config = dict(
    n_layer=12,
    d_model=64,
    n_head=2,
    n_kv_head=2,
    head_dim=32,
    d_mlp=256,
    vocab_size=8192,
    activation='relu',
    norm='layernorm',
    norm_place='pre',
    norm_eps=1e-05,
    positions='learned',
    qk_norm=False,
    attn_scale=0.177,
    bias='all',
    tie_embeddings=True,
    parallel_block=False,
    init='trunc',
    init_std_qkv=0.0625,
    init_std_o=0.0127,
    init_std_up=0.0625,
    init_std_down=0.0127,
    init_mimetic=0.7,
    optimizer='muon_variant',
    lr=0.00312,
    lr_mult_o=2.0,
    lr_mult_down=2.0,
    beta1=0.9,
    lr_head=0.00476,
    warmup_steps=200,
    schedule='wsd',
    decay_fraction=0.704,
    decay_shape='linear',
    final_lr_fraction=0.1,
    batch_tokens=[8192, 16384, 24576],
    seq_len=512,
    doc_mask=True,
    train_tokens=140800000,
    steps=8689,
    dataset='wikipedia_en',
)
Each number is 500 + 40 x the weight over the matrix's rms, rounded and kept within 0 to 999. Layers, rows and columns count from 0. Numbers have three digits each.

# layer 2 MLP down, 64x256, rms 0.125, rows 0-63, columns 64-127
517416496462560489559499500481451489487530489463515468495534449511489541518541525488551457524474479448507468517511542522589524515501509460511485485543482496508486519508488492502509529531564509
531547414442457504489533443526444505494523502551510550496500511543514455456510504476486494534452567472552551507508502448392528494399519487494422470480503481415505412532460472473509488597507503
466553575453535509524506582493485426484479534441487519493469517546475547525480493545541537488548484540477512569505509411518517512498498434453516469484504535574483443457409469512448467463526550
498533464542479499420507474461481494500509518539545528482554488554491495532482439547503509535532484542525436484398471474562509433448510558467497446416521454498516494491481479471483494516493448
439477478535519532561494451433490531461476512424457547532454523515494474513457429499486474467492520544447525462466491541482484534533441471525481535432510513573438492438539465455502480469493467
468429526421532503582480350490516513533466607401514462504509545413524488426490515492529524467497475457525439546516509443493553466485459505490486483430441499561459516450525487485518535455467497
496482467583470507483559542516476537468510522555482498496521522533510505482502501471545507577554461460533463550477454474572541541546538473437568470546502468547518487473547511509504550508508518
475513492503501529445448499520473550475487503589528545527518519442544528506502534552496506446482547526487501470514520512506509566461497469445449542496521466475561535486490508563529465481476481
579507480524554483470517500490481518505491383463540471487470477517518484519521505466499484487521562482537508530514484494452539481477566526512513504448525448455483535570458543479525503605512487
596549501521552492433499480493500499496492467506529482493537555481493496496503511567447509511450481456482481502462511435487460522492474511516470492495485468407554506517533516537471477533461592
536439483560494504453503483461592463497491473474518477457495455478467537518485501495408494422469505414466492473477516480474484498428496541579518496588515556546583540564435509545480472523453514
516525505588528507486496577506515453464475463504492485497527504478485460542541475547415534631517516464477512459484432520493469469532450566469491506545459497540395485486582506554464512517490505
519499509467424467482471570476543521498535505561496491519473510559534489508461505491490540464524505448518507514561550520543515482506445455499509528475541536482531553529543570500521527517533547
450555547450543537448450513473433454513477496563424544499592411469439470475396453532469518579509454464459485480512477528507514479534514506509481515427480487421457461480475432521490474469448485
543464448555506498445538491471533469525521590426504568509504536428535539504514520453558479444463505504493502461487434537539471506544438518587461477527415503624423516444537512413515489559487471
502598560548466552536526547488568471462531574509461580528497530502524511537520540557459534461565495498483477560496506474494450564488486503463581475502520499539465472445541507447483494424537570
487461471565435415491527405444491516518516544465551440485542469454492524469461500540466492491516520535470534500518532489552479476471533434477523430519478508526441567483423521486490484509520494
491508465480474472497549488592515493433527527522535471503522484478550518469458485503510511533424558496468525505510528482606443451497519543513515478461506447467520605501552529484503464519531515
441489506446495489556487511498483436541495499467509510488507446486464547512499467489510502475522504503454491546563510549523457523485412477446445475529479519543491513471513487472509473539435533
509517448455510529485495543552517518462474431493580519486525513501464439481477534469411462470516471418456500490493490498449480426459454592540479491520533506543502524510492490490499514458574447
516502522460507498520473533480470487536468560561553490521476471426493471461450481473478579487542550501458516386454513485527546486517500451429471486506510499345466537505455526518509425445482500
521441468463497484462542500543487484493420538442482455487444482528500471536414516498496478505445514446514439489504550471500502496420467526527549463541462440469562486480441488490479521513568478
485484498559504485535463502522599526513522484495520455500520440564480530624523508451520477496498524483521491543501531466467507578511532490472486505563476612653540489520515474535455504515536468
469504541547477544562487512496490532476539537427473450519495504459490445532451472546551565405511469523467480429461482459523496557541467493460466520495517544479535562472577512551499495558520473
556541466501447516613502461467500495497470609486559528501461451509487509408455530499538514501498500459493527471468497509472472530455432556432560505531446565417450563449471461516475460490454449
484512487527535538470542539598551481507434538407509464507517515440552475486412563476558502464514455541514506516536458490452474391546519508455476467504410468528435598505501477492524482521437506
514444490498495465546478513473522526477465523525463499507525528492469500536442476524553443567478495502401488456439528508439520558500453502515469502506454512535498511482465462551516489492489502
593497533511514490511458487412475520529492460410489539508477489528456550521521545456489484478477431456509506519511534469391483448527528540493535498431540475469474478512468478448466474478543541
459461515482499514500517527578464492516474502513545436504469505469491510536523439500522478526524522526498518473508518561422525597506503532560505507475485416508461436550460506509534498514465526
408446536524535539531453543443435517499485486564487519508489562473497517446495524498523482480493518557449495451566517540525465559502458516527491567446554538362638502452517557497509528556515430
475587568521518509478511503592531480468464434513503472497555509487527509474482464518507523485452503555491502471483482485457489521547512530494583575525496490474413518533604501556504521456571509
472468479550479497401570542567463516484534462485512524497460543476500483396540542539497445610536542576535457450528465493535520464503523461510488475486528427467521500466451534538512499526443502
520465550466548501475476484549523442520461506585537543483499554522457526531543447501507528467452495450510507507534460478514525470546536545508510466411547532496560422531489522450452513445478551
517529511527524461493549471516559486403560512503514474536524535471490513466478508522425532485475416481490513461491488513411460496493482427501522465573408564637460525479500443503523524484495436
488469468454449562485509528492520497541509431490515545478553563538492453507491488509475476485506505539552512584552482462650501469447509548494547500483516580448532496581518490589538518510547452
447541498554435463496494537461451484512487474545502562512548486553562521500528550466506499480531504528498515537411470515470534472540542521446501468551505467420490515470520488507490494530526599
493473496477483508413465455494502473430541430570544514493448419574509451547522512470480499490520523469533457449495468516428562483528586510547534525539504506439548501543490505526508519388485551
524515509541536460538544434522487482478499536454505503498512467525490503491531502470497523562554494469572452498520553545490433542495444530538495486618464462435615466485501530478482457570446527
543525583458525528560500514456501472501473421506551504455535469574462493627494462474402504490497523476487479521568527447681469463562458529579508511413570579563593520551527515586484504454498533
501486444481484512525507536444485471483516476527547491510480431480501536468502539486471485478460503539522551466486490535396467490518526484533546552517498500489451481477493458485510505491538494
515506446476389440546536445558432515605521507472466536532482490521530426454593465511438491507491525507534506523544512460591467540458524473500483511582569530421560484459588542514506526517493468
397445513485539470542483493485499514523513470417449490520477395495471462519418513588542501434540452475521505498481550526505514504522516480501489549486397505480473558542449506457507468506497498
501524466565543480508482510479488505564515476496493467495472521528436525500573540457450472539509499530607477484532553501472498512585551489508488520502503522486553438516490498489502525538515559
574511524453487512478505456476512478514488487454505522502475486544516541497527512521465482587530499512542436554513482429497490493512476534509412466501485445632510539465436478463527519511406567
453449476523496477461511520585488495520488523543544462478507470519520480459448497547475522543529419586462548514479535473478504456491517457506511516396518434382560527449535509460508540552542525
463473521500492541431533435499455502497455473480379467512524525492505466523511461534523543448451517509466536466557453466544549498486529487577563549504513445465506456536495461565516509490505472
568470500484458480489508532463523487508469474478422549498402551502540524513546518533454486495449527462505519526495512544427506531475541484481526513494551449534581476529509529481522497441480456
559575560512498534486503412465496505524517509505440542502533460513469534472511502442527524547457452558511522541499474546594456497528476509490517526478521499371556488472519505530499548510491462
513549464471512478572483542474482466559535439530502490506569497530505504535522432464500491474473522505454452519524525536508515486585479475511496518526531504467556534515453493552528531440514556
541544557598451566487497577466438525524505526438507482492514491417556455501530483480547466552555454482537556524508486563538479480541479534507451474430486486399422460477500505465489448514544552
475508506546494525510538500573513548518508447514515517508567531555539472492497516514515480551533544557533516488509514488537506462453592493547530489441503577435568460507512535463474477412608477
508512467449457504463428486438480523462525534478456517521482605449487478492511507463523500487447513439461499498493479541419501483571449560492487525464485464521419460459528431472514477466535519
509500485446557516578497503482493537438527527523449494514516549603483488463507473534560532505513524444483494472504498591551493545533482458524524492520563482470415473497615516448530463446477454
538448486525527491454521410435502443444485486488498511496432487418479547544543510453516514449417536426481469495500481394523551484437530529512506508557504515589462506507485504484481508438449443
535518511501492472470503495546546585473547523521512466510467420512502475563480540456540513497511496502450512415493532470529484533448426418577472536491495525540459478473522477538540558479498430
469486500508520489516548459479488528522503529536485428478499474496526512504514539525503477452506495513518550520501477563508556458485543495493494526517462469566473539548492497460487527630452481
545544491566533529505529493495503540502522490555491510495476519508488482503504458485600491572450526515594518524523509495407564525467546492464491505507433535503430408500450473459498483478489436
443489495463559510473486472491499474488490467523520491501496470487493531429512503493517526490518512590511485483538478447481514493448527455483458498532592490544539574503464519482516541524518508
484514533477536518499508484533497507527471546501520486540493557520499527533547514437539527458562488524524501557519479556468493538567482477486450523467461474681421481478492466485461476464432452
499520530461481490482469541561502478495507411469492533504449566525521416498519523508468473440533502520597484537443466404504532505493554467470506542503519558432450455505496480494487517541502560
502420512481505453505445548458496546550540500582452559506469469435531539402510514521548510511481571536474444541456503531507469490507483574442473569485550543511533450549529559514485535443510480
504552560464463476499445544470556557562437452541436483468475498505513495530530500476477496498477526473494531490483499452502497487510503531521463487494551525493489502529577504494486477436494559
545467449452524491522498429503570514501529537561544486504488486433529492485501479489525481551525446473482560525457491593502528503462497456466516467571495511636361492533455499537527529531517460
473512494457484500482453624588532510507495521453474447492538525579511564510474528510496411474505465556468482542516528607418479478444567489530535461583513535483579517505497503497519474522507476